{"num_hidden_layers": 14, "hidden_size": 128, "num_attention_heads": 2, "num_key_value_heads": 2, "head_dim": 64, "intermediate_size": 512, "vocab_size": 8192, "hidden_act": "squared_relu", "norm": "rmsnorm", "norm_place": "pre", "norm_eps": 1e-06, "positions": "rope", "rope_theta": 55100.0, "rope_fraction": 0.5, "qk_norm": true, "attn_scale": 0.184, "bias": "none", "tie_word_embeddings": false, "parallel_block": false, "extras": ["some layers without attention", "local attention windows", "paired heads", "gated attention", "exclusive self-attention", "capped logits"], "init": "normal", "init_std_qkv": 0.0469, "init_std_o": 0.0, "init_std_up": 0.0469, "init_std_down": 0.0, "optimizer": "adamw", "learning_rate": 0.00344, "beta1": 0.95, "beta2": 0.95, "weight_decay": 0.06, "lr_head": 0.00519, "warmup_steps": 463, "schedule": "wsd", "decay_fraction": 0.894, "decay_shape": "linear", "final_lr_fraction": 0.1, "batch_tokens": [8192, 16384, 32768], "max_seq_len": 512, "doc_mask": true, "train_tokens": 98950000, "max_steps": 6070, "dataset": "wikipedia_en"}
Each number is 128 + 32 x the weight over its row's rms, rounded and kept within 0 to 255. Layers, rows and columns count from 0. The size above them is the row's rms in percent of the matrix's.

# layer 11 MLP down (transposed), 512x128, rms 0.181, rows 173-197, columns 64-127
size [ 32 114  41 100 105 120  56 120 106 105  39  99 112 102  42 115 117 102 109 102 104  65 102 118 117]
[[156 108 138 132 140 131 130 106 118 126 130  97 117 178 122 161 147 116 181 108  90 120 171 148 128 171  62 120  83 129  97  96  69  64 116 190 141  96 117  84 127  85 141 195 135 122  87 112 170 172 160  92  83 156 134  84 130 115 148 140 155 151 114  97]
 [ 66  70  46 104 116 160 188 174 103 192 110  96 120 116 121 171 144 160 130 123 133 114  87 120 124 113 119 129 126  97 157 106 126 124 154 149 156 114 131 121 107 162 119 156 159 148 105 150 116 154 123 150 101 122 114  80  81 119 166 151 137 133 156  98]
 [150 111 117 126 130 113 106 147  93 152  84 115  75 159 153 113 107  96 119  87  76 146  82 126 132 122 180 159  79 107 172 153 112 142 118 128 102 155 141 103 144  84  51 123  70  61 114  84 126 168 129 147  74 128 120 132 181  88 102 182 118 108 123 222]
 [ 87   0  78 131 146 111  90 125 135 133 116 108 117 120 102 147 123 151 102 139 134 172 108 135 102 115 136 233 162 110 170 102 186 133 118 130 127 124  72 131 116 161  86 141 105 175 146 110 104 117 131 110 135  43 127 159 128 146 142 106 140 115 114 125]
 [111  36  79 118 122  88 146 113  96 171 106  73 168 106  94 144 128 166 151 155 137 109 115 116 140  93 118  82  75 124  84  95 103 156 114 138 148 111 110  75 155  94 109 156 128  85 150 167 174 126 142 129  81 109 125 161 115 155 226 116 150 136 148 129]
 [124 212 107 152 122 102  57 146 140 152 107 139  98 118 107 148 107 116 116 155 100 140  88 152 148 128 157 126 184 130 113 170 155 136 142 172 117 147 162  99 103  70 161  86 111 121  81 145 145 163 178 213 128 123  86 118 151  93 101 110 140  88 179 148]
 [122  77 109  91  90 150  37 123 126 133 118 129 112  88  67 124 130 157 104 128 153 130 142 102 121 102 219 181  97 137 116 145  97 142 114 147 135  52 119 163 162 119 122 145 109 132  93 109  79 146 173 152 140 164 146  90 143 105 165 152 138  84 170 138]
 [ 87  98 143 150 127 118 141  93 173 100 131 147 113  92 147  54 145 108 105 116 148 189 127 127 152 120 144 132 147 144 210 152 146 111 173 166  92 110 110 156 126 155 132  84 162 114  86 146 176 116 144 168 164 193  59 185 163 103 137 132 151  94 144 134]
 [140 132  88 173 115 109 137 129 121 142 148 168 160 104 133  87 105  96 157 161  65 178  94 110  98 152 147 117  83  47 153 145 140 182 166  60 109 122 104 150 175  61 119 142 134 124 142 185  97 129  76 161 114 151 165 115 173 103 198 194 153 123 134 122]
 [152  72 146 110 113 110 157 140 106 127 179 165 146  92 132 152 132 120 130 153 115 123 153  39 126 136 122  74 147 167 115 120 151  91  97 135  94 128 145 187 121 120 137 133 118 171 147 128 121 178 158 121 161  91 118 103 115  76 180 161 103 201 103 133]
 [151  95 127 106 119 162 156 122 171  56 121 130 165 134 129 102 127 108 131 126 183 118 124 136 143 100 127 162 107 150  92 119 100  92  90 131  63  98 132  69 122 127  99 142  70 155 119  64 108  99 121 108 174 118 172 103 173 157 158 127 124 144  99 113]
 [167  98 139 114  50 169 115 167 138 150 188 101 137 127 152  58 207 166 149 129 139 116 162 153 114 176 108 197 125 162 106 108  83 134 172 147 225 116 124 112  96  95 157 155  87 145 116 143  80  96 117 104 177 188  56 128  66 110 150 105 111 128 140 115]
 [104 141  69 132  61  74  83 117 123 124  84  93 112 188 100 137 124 112 123 180  99 124 118  83 109 117 145 128 113 126 151  71 197 119 108 141 200 116  83 100 128 140  98 147 136 129 145 162  80 182 126 112 136  46 194 124  93  95 116 149 226 134 167 121]
 [139 170 120 166  85 187 166 123 176 131 129 115 124 132 145 138 146  92 152 170  74  53  84 131  88 122 128 157 227 102 141 115 182 104 116  87 124 134 133 132  90 142 123 126 171 130  97 158  89 159 104 104 115 163 142 116 163 116 138 118 107 100 150 104]
 [122 104 114  88  99 143 161 102 101 152 126 137 147  98 100 104 169 137  83 135  91 149 102  43 152 164 107 255 123 124  72  96 107 144  88 129  93 133 113 121  63 168 123 126 124 153  73 147  81 140 124  92 186 145 106 187 120 140 145  85 144 170 162 137]
 [ 92  70 113 149 148  97  97 132 118  50 144 116  93 143 131 126 118 127  91 143 114  99 167 172 176 168 116 133 154 110 108 146  71 131 133 113 111 119 127  54 128 152 113 157 216  97 129 112 119 116 134 108  94 142 132 123  77 151  37 109 125  66 115  59]
 [244 167 107  73 157 119 162  74 160  41 167 149 148 106  91 118 176  92 123 129 119 169  82 105 157 187 141 115 130 146 109 111 111 104 179  85  75 146 129 152 130 140 131 173 106 113 197 182 146 111 147 102 130 173  97 152 164 127 124 111 156 149 128 157]
 [106  53 142 147  63 132 121  68 151 156 119 129 169  92 112 120 115 150 138 112 157 123 133 109 175 139 103 206 125 148  67 167  84 138 157 106 189 130 141 102 127 133 152 123 123 104  72 130 137 134  81 152 162 119 173 122 142 138 151 127  99 181 154 108]
 [ 50 161 100 136 110 100 126 104 139 131 159 133 138 114  79 164  94  87 129  99 167  91 161 118 105 140 110  79 141 128 128  92 203 126  96 126  95 124 114 169 132 145 100 126 125  81 151 139 121 121  85  66 127 112 180 130  71 123  75  86 159 110 122 157]
 [137 121 135  97 115 196 129 139  90 146 119 123 107 161  97 191 179 129  89 120 129 148 101 142 154 117  72  50  85  93 151 136 139 168 142 179 171 100 117 159 160 152 146 153 102 139  96 211 119 168 123 150 157 122 144 139 126 125 165 115 123 204 158 133]
 [129 140 102  83 173 129  61 100 162 100 130 163 134 102 149 132 113 137 134 136 124 116  90 121 114 197 122 255 115  95 125 149 122 123 115 112  81 124 136 165  90 132  94 153 114 126  87 103 148  93 170  77 139 131 145 102 154 137 176 147 108 105  96 154]
 [128  99 152 117 137 135 106 106  71 123 151 178 110 136 189 202 158 118   4 109 120 132 199 129 140 152  82 168 150 106 147  75  89  92  86 125  99 160 110 132 139 181 134 164  95 132 149  52  59 127 132 110 132 119 117  74 127 136 106 114 129 106 120  66]
 [142  73 160 110 128 103  45 177 195 179 104 171 115 140  82  95 154 155 142 110 153  94 120 118  95 100 110  66 105 159 119 126 159  89 124 187 138  45  77 115 152 131 132 120 136 140 149 148 116 116 190 149 125  76 120 175 119 151 175 143 100 143 107 111]
 [151 124 137 112  73 111 173 131  97 109 152 138  84  75 143 121 126 149 116  76 121 156  79 124 104  76 115 148  97 101 122 116  88 124 219 114 116  78 179 111 170 104 172  88 135 122 135 150 150 136 134  95 129  52 122 106 114 112 161 142  88 166 135 159]
 [139 139 160  83 129 172 118 175 142 165 131 145 108  64  29 143 142 114 147 142 104 104 155 144 128  94 143 110 112 140 166  69  59  86 169 136 152 101 140 140 123 115  57  59 172 120 168 129 186  99 102 134 141 128 101 148 148  96 150 134 142 112 153 113]]
# layer 11 MLP up, 512x128, rms 0.192, rows 174-197, columns 64-127
size [114  36  94 103 105  72 121 118 106  39  93 116 107  37 117 119 109 109 102  98  74 107 112 120]
[[144 149 116 123  95 111 197 197 160 144 119 109 150 134 124 161 101 114 108 104 141 132  80 153 138 106 148 101 175 241 184 129 145 114 120 106 147 154 138  73 188 109 151 131 165 115  93 104 180 146 112 116 112 123 157 173 155  71 120  99  70  90  58  94]
 [ 93 158 111 157  94 150 135 145 159 166 143  83 195 100  59 151 181 152  99 163  91 177  89 167 102 142 158  52  95 136 136 116 165 105 137  73 128 118 175 139 168 124 132 136 141 160 138 110 160 115 106 139  91  94 144 154 123  88  40 125 140  56 117 119]
 [ 75  86 121 180  80 123 154 122 179  75 161 180 138 164  68 123 119 140 131 140 142 190 147 159 134 159 101 138 119  94  93 125 182 105  94 122 155 154 128 142 151  85 108 125  91 157 122 126 124 126  78 139  73 135  98 146 153 104 146 164 115 114  86 127]
 [110 116 116  99 110 106 159 124 153 155 136  91 160 112 121  95 128 117 136 160 145 139 111 162 166 182 116 123 139 196 151  97  98 142 112 128 114  51 137 105 117  89 138 198 116 112 124 143 220  62 126  92  73  80 125 141 124 137 128 165 135 117 111 162]
 [ 96 109 146 147 160 113 148 140 128 120 145 129 154  29 109  85 134  83 124 134  91 190 100 134 161 137 114  99  73 136 171 179 129 182 151  66 113 140  82 137  64  93 157 174 117  93 180  69 118 191 133 161 130 104 129 168 104  95 110 111 151 120 154  68]
 [143 134 156 178 129 152 134 184 135 129 108 154 138  63 129 139 146 147  82  95 106 210  87 176 110 168 157  99 105 152 173 132 127 119 147 115 148  98  96 114 141 108  98 175 103 150 122 137 165 155 137 127 117 110 104  77 151 108  94  96 104  63  85 160]
 [142 146 105 152 122 136 143  75  53 171 109 140 146 121 144 108 106 121 144 149 129 124 153  77 107  98 140  72  57 120 153 111 167 121 140 120 182 123 176 161 131 109 140 105  99 135  79 108 178 171  93 118 124 119 173  76 111 107 138 180 135 153 102 129]
 [118 123 100 130  81 105 129 162 221 125 100 125 136 104  92 159 101 141  95 166 121 155 131 147 140 121 118  98 153 169 137 200 168  67  87 100 143 121 148  84 120 170 175 134 167 163 137 118 144  98  99  97 117  92 175 153 105  70 145 106  65 147 121  62]
 [135 137  77 168 137 131 125 160 125 168 172 105 121  82 155 133 147 134  69 124 143 192 101 156 120 177 133 114 118 138 154 111 105 107 145 155 138 144 204  93 138 131 101 135 143 133  99 182  92  97 188 126 121 148 156 184 106  84 104 101 185 156 146 101]
 [ 91 177  90 145 108 118 158 137 147 160 106 132 185 104  76 125 175 149  85 142  94 159 163 112 114 160 167  82 104 171 154 127 151 151 182 124 138 159 160 144 176 144 166 154 212 154 122 105  96 160  64 135 103  94 116 141 165 132  50 191 122  34 116 156]
 [109 133 102 126  74 163 158  79 171 157 117 147 171 118 142 156 103  78 165 115 126 136  82 169 150 139 137 101 133 114  96  97 183 141 141 111 122 109  83 149 138 140 108  88 112 148 103 107 134 148  81 163 144  51 139 120 195  92  51 137 128  92 134 162]
 [ 44 109 136 137 107 143 106 170 124 157 107 121 148 136 103 155 181 185 139 110 122 159 160 178 167 121 204 123 110  90 131 119 180  79 163  78 159 137 136 117 161 140  89 122 113 177 111 127 117 161  88 129  79  87  98  84 152  56 119 129 139 131  89 144]
 [ 99 159 111 111 163 137 133 115 151 168  78 196 152 112 143 123 108 203 106 134 104 178 144 118 128 146 145 106 105 161 174  88 235 170 134 178 150 156 127 113 155 140 126 181 128  87 151 102 171 128  76 127 153  84 105 181 153 108 119 187  96 139  79 172]
 [ 74 163 110 161  90 136 148 101 108 157 104 157 187  71 122 160 160 173 104 152 124 164 128 181 169 120 166  39 104 140 169 147 175 139 163 128 194 148 131 147 178 107 165 159 132 128 124  92 132 125 116 179 106 100 168  77 154  63 100 130 113  56 121 135]
 [166 145 141  93 146 145 140 141 112 183 136 153 122  80 133 108 215 107 110 184  87 184 127 157 166 232 173 112 140 143 164 125 155  98 140  96 189  95 105  87 138  91  98 149 177  94  98  70 134 151 134 170 159 151 117 132 154 141  75 130  99 131 159 134]
 [128 131  93 118 143 208 127  80  96 146  86 148 132  77 127 102 144 188  91 176 146 159 150 117 121 136 152  95  84 109 176 141 173 114 213  46 125 149 139 159 123 124 153 126 109 125 160 102 149  97 125 147  70  94  78 122 176  97 117 148 104 119 138 144]
 [112 141  64 175 180 164 162  69 132 143  92 115 196 141 105 172 177 123 131 170 110 140  92 144  61  82 170 126 174  92 124 174 179 143 138 111 158 160  98 106 131 155  98  83 130 121 130 157 140  97 100 142 188 119 125 155 170 131 132  92  91 145 155  96]
 [117 156 192 119 126 226 174 162 200 121 104 128 114 144 118 164 176 131  74 155  40 121 110 122 156 114 141  96 109 122 153 143 127 114 101 173 162 145 194 119 127  70 131 142 137  98 154 130 119 168 111 148  58 120  97 126 141  83 134  64 180 123  72 147]
 [154 150 115 166 116 205 130  85  98  95 135 164 150 136  51 140 114 168 157 149 134 128 101 164 154 181 110 108  53 126 122 159 152 123 100  72 111 173 129 163 122  99 130 126 125 151 129  90 135 112 152 166  78 101 127 140 133  60 130 103  86 115 110 147]
 [142 148 119 153 148 100 183 106 129 133 116 172 117  91  84 159 197 133  45 126 105 115  89 124 139 101 143 122 125 149 155  90 148 128 149 152  99 108 142  66 118  55 120 123 121 116 117 115  91 141 126 116 120 104 133 148 110 153 143 132  84 111  75 124]
 [136 147  70 139 145 150 119 216 193 125 156 147 218 116 143 122 171 146 138 104 138 190 153 192 128  97  99 104 103 136 142 115 129 155 151  77 136 162 150  99 142 105 131 165 164  97 144 122 203 146  95 149  83  86 156 168 101  75  67 112 186 122 100 113]
 [ 74 160 117 194 181 125 170  88  92 109  80  95 182 105 146 154 125  72 149 165 127 137 127 152 128 142  81 127 152 128 190 108  99 179 148 102  89 139 155 148 137 124 161 156 118  65 130 100 101 149  90  98 126 130 137 144 111 120 105 192 142 126  92 155]
 [126 156 138 149 115  91 115  94 126 187 144 143 153 157 102 111 160 139 169  98 114 146 201 160  97 154 139  72 125 160 129 108 139 135  93 170 126 174 149  91 171 169 126 151  88 124  62  92 140 177  83 133 124 146 147 100 108 125 108 116  96 127 133 146]
 [ 92 169 111 155 148  96 170 157 166 120 124 119 173 116 134 103 125 149 153 188  99 125 176 161 157 114 160  99 150 164 138 100 137 182 151 136 172 117 114 137 168  77  91 150 104 111 187  85  95 181 139 160 103  71 128  88 181 141  92 191 145 152 137 154]]